From a checkpoint of a small transformer trained on Wikipedia.
Training: a variant of SOAP for these matrices, 961M tokens, 3665 steps.
Each number is 128 + 24 x the weight over its row's rms, rounded and kept within 0 to 255. Layers, rows and columns count from 0. Numbers have three digits each. The size before them is the row's rms in percent of the matrix's.

# down: layer 8 MLP down (transposed), 2048x512, rms 0.151, rows 116-162, columns 256-319
# up: layer 8 MLP up, 2048x512, rms 0.154, rows 117-162, columns 256-319
down116 096:127098115126160127134132136169176115171105134136143137116130135122164138095123146087081144092104102101135119095144151112180110125150158084162142156146103142128108137149130086150106118115161143
up117 097:157166131112107120120134129141120156134084181088101081097117126054123148124165113091111154154122138088134113165158124130118110103100115157104116106126132107130091159135149115110107154150134181
down117 098:155169126144115121161145119130171163145114174121136108113099157130110093117137127106135168122118077111129081127151125168087126122153200129160100110115156115136161118147113101145162141085127128
up118 084:130105120112092100144080157091154136112092126117112115135138132143110142117041096123131134106145129132118142139198107150104080139129136157149136152094114133149135088062103160097124137165120124
down118 090:152160128112148077151169101136123137107138137104103111134109129102135119123194148145107085147121123149144110122089160116122143126151086106160141099145116121098140128161122116095128113112118145
up119 097:128130136154169159107150089115135098128124146119097121114165116108159126191137159151153199105147122130133141142148144103087149131125164089092102116120116124099129143140061116156189110052137084
down119 094:145103115139148172070117166102124136138132110130120087130113131129095143131175138131138194140159079154171183152104122121149140139145150131123129182158118123111113081154158139113114102197152172
up120 099:136102053051145066174154097106141167113101130126086129105132162105131114156142149121158135146169124155112107141153155116132143102150159121157124115138127147120094150166123117126095087121117063
down120 102:095128153172102125133132153133117080136107133131127121120119109120123126125152128089163134174136160112128144149158166145103163126146098135141119108120188162117122168121110183143191155130119090
up121 108:151153158132115162135112140121127123160098119156109114140114110125093200100112137128120117131105098086127158165170097093120117114069096095107056159149077111098146108093136165112077162125104108
down121 102:125134116151137136117131107143109090121149112124098117147162186152111139113082136084130133122138113154167152127150125127159120145124137114094148129123106126083075105144157107111118133160167143
up122 097:116116082117111125136160130191123102131129133127116125120104111108144159146149113099158118143108132125126126171123142120121116102144115128112162138087142112144119158109136096146124082111140146
down122 096:114155160169144150098168163128141093146083113095171117130182100176143134118153120075139122139127092104140127158111149106103145141132123107094137123141099164120144185144155126160116133161181162
up123 092:126113120138131134127093132127098130131127121107110142108166122158137104101092143129116139123143115151101101074158112132115122078090122154103140095173124127123100143122134130140170122114123118
down123 100:132129147076162124099150097125147152130114101118140137111121164078117106146141129110148148105160097078139162131171138130128158128089103118110119102104136148147150096174092129148166121115113140
up124 106:121120157127158089141160167109139129106163122109113132129175139097125176096111103120117122113166151172163157082084097119174106131111123141106106094103132146136105086118152118142125182140101153
down124 099:136131132128105134128097155098118099116134149118122113178141117107105123147096136130076132173092163094124144094140144115144108139132072106090148135137085126093176129109120099117147084119141152
up125 104:116131137082175096113110140159143105086152169130148148098144116133107191142116108077133184135107158119111164111135112106161124144122124139120129138119108156099143134118120114116092123062104081
down125 107:172145140147095126073118168125135122161135153096123123139150139186111154154128177105130110175147156114130143106163142092097141145105117107112160081074149151126148138099113082150089167096145152
up126 081:125095162117155097135114166084116131132123104096083102142143140104115130103117086121103137128080086116136134155130122122140174153115139107166112133124124166173113147155094112165124111141148124
down126 090:122111100158177105126111096169139117106097175136133157119130133170093122126121138148113136207141155126105130129125090139168114112105138160139106114168133087129120122170126100150150092120143110
up127 099:072164125132135126114133113139116148149142105134168100121112109143106139170131098128136124174135135124141151183158122152107129150115077150121102111126133146080126140189109123128126109163130126
down127 101:121145162130125102116129081096131172126113096106107122083157170126164100134133098114125125129110105143108150176127081077097112138145112097201133155129131125157160114186111140116092122101103144
up128 112:151131122134150138116136111192097132139092110119106128135144083101101141112108150142121127112171137073110120145125134168095117153158125115141127095140131156091117124164175175088154128117120088
down128 107:131127147130150096141137130130104138142142091096097108107100147140197078182167073135124127111152123078118081114124146155150103149111140156164130153117084136140093083168126140087136105120118090
up129 103:155161120125119108154166110156119120109136161167113113140106128155129123107171101138094154127112116117110135116154176133086125084139106169172100115142154179187144134151120155112121176173163086
down129 107:122139106110136126150115163112075114166119145117142138148115126124128091087075119143124138150109110155139133156137152103083155171124154119140117133103128170136104124141139147119118140148125113
up130 097:087108138134084101148103123150126127132140107086136152146132095089133103113093131139113139109145088131097145086116125108128137121146176192119139152091137120111162114145121117115126101127159125
down130 097:143156144130113155069095138116121145082130124160157121164147122140166128131146140086139108154094107172151111145125130109088129113079138135092125128156110145103106106078103089166117137102116147
up131 096:156148132184156165158090107133129158108125096099152096120095100102096100141169120130144154085116103117197132123150127108117098113146151131144105122139157165128096090126120107106119129122154141
down131 103:167061119093146140141133099081093138139106170107110119125128132146087091111128102092173150122161108156091106118150128137122092119165130095098138118152102144156138123134111089114141122148128135
up132 099:112157093183125163074147143100122112073119096131169075133128126131055133133139116190139111066146147139122107116136191071162115132162150115107138131121113127102137123120158145138106153132100118
down132 105:168142151105093152152133136112119137119126120122139104148131115167151117123138100130117130106099148119128141155135100096073119103164132127117126104151116181164118110157149131074183092197125134
up133 106:103119146129127118110115148161105119124114089134117132127143120126109124145125086105105113135153085102104118142132091141145088169120116093134107116120123115120149095168135169137115120113127123
down133 107:125130080170066109122121151147084133133125172137114100094103111112116114124100074107135173141158131170120175120132097083126097124135138142160110109143145117143150170124118173107126139146154170
up134 112:171120134115131069124160156144189117147121141131157098097145127159098132120161140129155107140102171136105117108115132124100112138091186116138146110120112115152125132145116144146152127142176098
down134 111:132133105102126154100109104167137124120092144108122088104105161135088102122097143126148115092116112117136139113134130165179155086108119115129159053123139135110153121124117146158131130135147126
up135 105:142162128133099115115126131086108142118106087112126149128140154134133154121166101146129113121086130154100123134165109157140180143126155134128094099144121121119161125142147128112146145131114102
down135 110:138157130116104128106155180073124099169107111154124108120109152127144106156147148155102091137141154123163166075110140180140141144145104173145123142119136115125128149143125097130100117138128122
up136 113:142121094092145102156132126160127135136089149118124117149123130121146132142086169119118174134166126145146142098147084098139132108097087114109127102132139109092118113110101152138139165124112128
down136 115:121147090128151102149123193113147108132110158144125109131150128172120104194110134124133212168119123166127144099123139109107175090137059088124107135135153136121136104152161103155128116161094161
up137 127:113119112120123169136130137119161091124137146130117129111143145159131120141105072106113092102155097139127139135112104109156122171140124132085164115099119155155134151108145167148112128136131164
down137 090:125114130144080166122129102119105161145143139111123155128144107076164137110145140147164148110100146144111145122134105143130127124141125061133088136136132153120126117130176134147158154133110104
up138 089:143125109125127146117125128153123121115097166128132130077119108130164136111120094109110109119130128141131117155110111101153122121086138142094142174157118116132112121153128150118155135106133148
down138 090:125110182120149185087120094103141098074146120071090112144179146110152140118102140148145102164112137161143148123132120085125147166130158151114137111140136139116139142198114089134094146174105099
up139 110:061114117139139103097100118141089170157157140154148119113137144163106138113118104127133096117138140075065119119129162156139119096148183144124157128148095139114072159089111088124180124090145131
down139 102:151072158124128124083088121128095127070134142142164131145162063098080178095131141123137110164116120056135150123133139123121151102083148105126132153152134141137133161128161101114100126138120143
up140 088:142152139109146130108107104094128123112126101128142168114124126114129158123118085069142156090150105120108119185094126174116134081147133126121097123086089122129103142134119162158136137085156136
down140 094:121134113135141142122163084113120099167161132097127119161131139136178147131118068085163158131127108142088151151117138135087104156116123153127113109144155090148106080171130166154148157141097127
up141 100:127131122123136114150158146150161163169145143158147085094153131128115139118119133150103164122131177133146115122136134087112140114150096099159110099139082146060117108110166091140153143113111117
down141 103:159078111164155156122142178123140151137190135150118110110090172105092128121154139096093104135146141097113163153113116106164115141143099148151114106149088129114115123136157095135142117127127126
up142 095:187138174131096156115129137126174120149137160148089102115147110099092091105113114126087103125125126104118158141111116118133123119136118134144177091115100128134167153124102132113129130129181152
down142 101:121145129126117093127091138080095150170100121109168129115126141124122101135166074103106120086146126121126117149092127108120141107114126120116160147098141130165111137096126164130125142081181135
up143 116:138140141132121150141127100144206152133136103120147163134135115118130112105092144069137160173120150187147119112078129076079135120117111139109105117114097114075106164139145127128136105171170100
down143 094:162115132090139140105151159156138130139108119094125122120134125119113153111142122091139168116113131156134146113124155124083121133162116139160160128115077119134128158122143163005136127140149147
up144 094:141120115157104104163161147149108152168123171097116140099127128135108147123127094134085146149103091118143093150142169074096104145119132150152147153099130137162107140156144146132174116122165141
down144 095:158143089151116083132134071136139144092131089112145176148111135128123093140083161138165118106123116088109116145116127099101154108107137133116162133139107106119134123127151100166113099142114101
up145 096:137105123155125100166117099123160073123122144128113108134159133087125141158161106126088150122124121119116138123140090080093139158111132138117136143121127112125128115093133135148162126092115111
down145 103:104150148077151146085130120087145108088141181088166137166079095188094125112129126124122144101108126080153142165125122107113128078133154137149119119133122128126111129110133102110153115133128160
up146 097:139179152135110127106037124138157134119178131121184091158131160145087138161100147083164093154135155164125126142136110120130104145138122139136154121113113136193142137125138145138110056116116098
down146 102:155081159118120095131120113146108163129141152144161117110131147159132167152098125102165108125128123146094146161117142146140126158163106080150132131084125141121174118111153135081090134098089158
up147 099:143122121119131148131160098103180074134126133155091113121129157133122132153149164098143142158151160115142154134110114166088146147112134107148144152157155106113139104125127133107176106108125111
down147 103:099144116122100163076133124139101136100121128122109138097149113130125111149093119144158117177177154169181145127156122142109114124182121135135156118143126116148156130134111123155113121159099136
up148 102:146151110158079117136111119102137154092157135153136142109146129066116125143152107123107103121114131129107155173068194123107112131177101094088160163173124072115131151119142099135124119087126146
down148 103:150141131131143119114122109104165131098149126142080105147144136146128117143106149081119107137119118103151170125095132150145133180129136113127135081137142120137109108097141128129110140119136143
up149 107:116113131133106169132101176110138137115140149121134165077119144083125199145085105121108116123116080086097132104116093118161158128109147120123124132179118079162129123128115093114102124107130146
down149 109:104132097090126112114113137127131136130159117111157143141164145154153132063146148122163136177136105091097161106111122101128125154133117108087116087146178080109146070134136134081135111154140114
up150 108:119122176092157123102149137126123088116090173125134138136121100151089152156152163119168155107108161124158112134131161118109152122160132148152132127188148085076122068152090127141145137134110100
down150 104:157159123113147140178149101125156119141150159173113134082103087137164113157135166123160126089138162130128143137153154113132135128145142135181169131120101133089114102129081116150154087110132148
up151 106:106151099097109133126146128142134109127096119109125114136122169132116128081116183132118102141152159182116140142126124143108142139098083125102103106134119101082101113127116131144123144112124115
down151 105:125128100120150171092130136119109132125142139144112119138112136125104152125114149133121111165139158146092121133139143136108165127126128158121136113161163151092125148090144162177155186132118046
up152 092:127120105133147085091115076148150140115108110116092144118106131082115125100153128150137101108140139144131149139127159082124067134133092151137145103156156102110082104109104142162114159115118114
down152 101:113122131112137110136120096124156125124107099143104134094157079104147105149122150115113146125077133159134137118133150105133147088169146191164111067125165107124141119121122138202126106124110140
up153 091:211134079124116140111160155162135109123142087150151130164084152105117136101137136169131146151165132176134098117130107116104171160097150107151136118131155138131109087095144131135153109105098098
down153 096:114109155102133109170157133142129137153149139127140097125118144123118126115138140097134161124157134159175169082170106148111093108177133110118138097114180079158111119126148099191101132163133116
up154 096:122136119107127132137106119108125124102122141154109124167110149124126107080157103120118137139146159167120128115123096129117126105108112070136079099156081174130116112094120166136127080137119131
down154 097:113113176164136087126111105118115100094078119131113162096089185103181153129088136111068129138110131094144102117098140124125131161139127100116096114089133133132163132136165117153155066163140148
up155 095:157070118137139132096130134119134126098159157145112107107116140156099131131119118087109171123130103106118133147151117145129089145105096124140101144116125136160088141131119144129146117138148128
down155 094:147093118122111123136142110118130138150170157117101127124132133146123106134134125114103119124122101110120110181102111141139077133131147141117080127149127143072136157157151130129104123138113150
up156 102:122144092140156114106146117155173105119151111132098105121125135122119099127143131121114159112165145113141190144147143136109121142150126102134120157142144156142093075162148115124121116112153130
down156 105:119123125148135148107146066118149139108067145142137136167118152105156118168147141128072094117123134105114181130158121121158096103167125100133116167118099133145119090118179107150126076158133122
up157 124:132118169154119148116138155136124101118099135141120130170170126137120137142078115106108164161120118157116119120144131138142086167110127167133139091138138139107135088150157157138132150113158145
down157 112:121119131138146095122115149132123160149129127125133124160139121125116111124129120130131106111113156144092077115150121112123096081163130126164131169112135125102143135107149150136058109163159113
up158 095:141153085107153137098134152146126142143112146115128120103117152146137150108125155168135184140102115099140126109094136131136152130137148170143103112120083121108159163130145145119186151127142083
down158 099:143161095080115125125106077139115123136165132133129163128146150119107120106094146139108136136154177119077154142137082152148123084155140108138139105143122153139123077119108115091105128171143122
up159 112:094146177124175140099115145108097129169087137116151128144163134131122148120173123133145129118106130121147143128108116159110108126077099149119167162125169125118087093112135112153127125119088102
down159 103:113126145131154128146170120118118120164121134093159115120085105137114131122136145115142151097126093135106108148128131111156111122130124140117137132142111106123125127142152137152097136098129146
up160 097:105111136118123142083112118093093096127097107159118140155124111170103089173133130163165091163123155152159125166094112129060135114137115127103059117139110103190161111131128152136139120140138130
down160 098:110153113104144121121085126117150099133139129117130157072097142138134144168191138113100108154144158174089124143160186159083119133142107121171096133131113129162105132131101116108104128151104127
up161 099:099173163096119148098157158140123150122091089094133130149200114105126141132142100144109111119101141125148120085124150111134092153144123128128110107143157102142148116147091138117137142133151111
down161 100:100190110127165164111139082201134136135169094143162117090163197114124108136149142130094129129100160118130119108166187093147149127123133107164113139115138131102112139131137142133142140113094137
up162 114:135132131136093097127076163117150133158110130120167084111136122094092148119113134129126115168158149109080148123109129127094161095122113127151110139149158152107137156110116085122148108120176108
down162 109:121128162130117136104139176121163095134172109137137112121088156144105163126119130172099123138137138127126103119143080064109142132150153131176184113190133131116095147079109152108137109139120140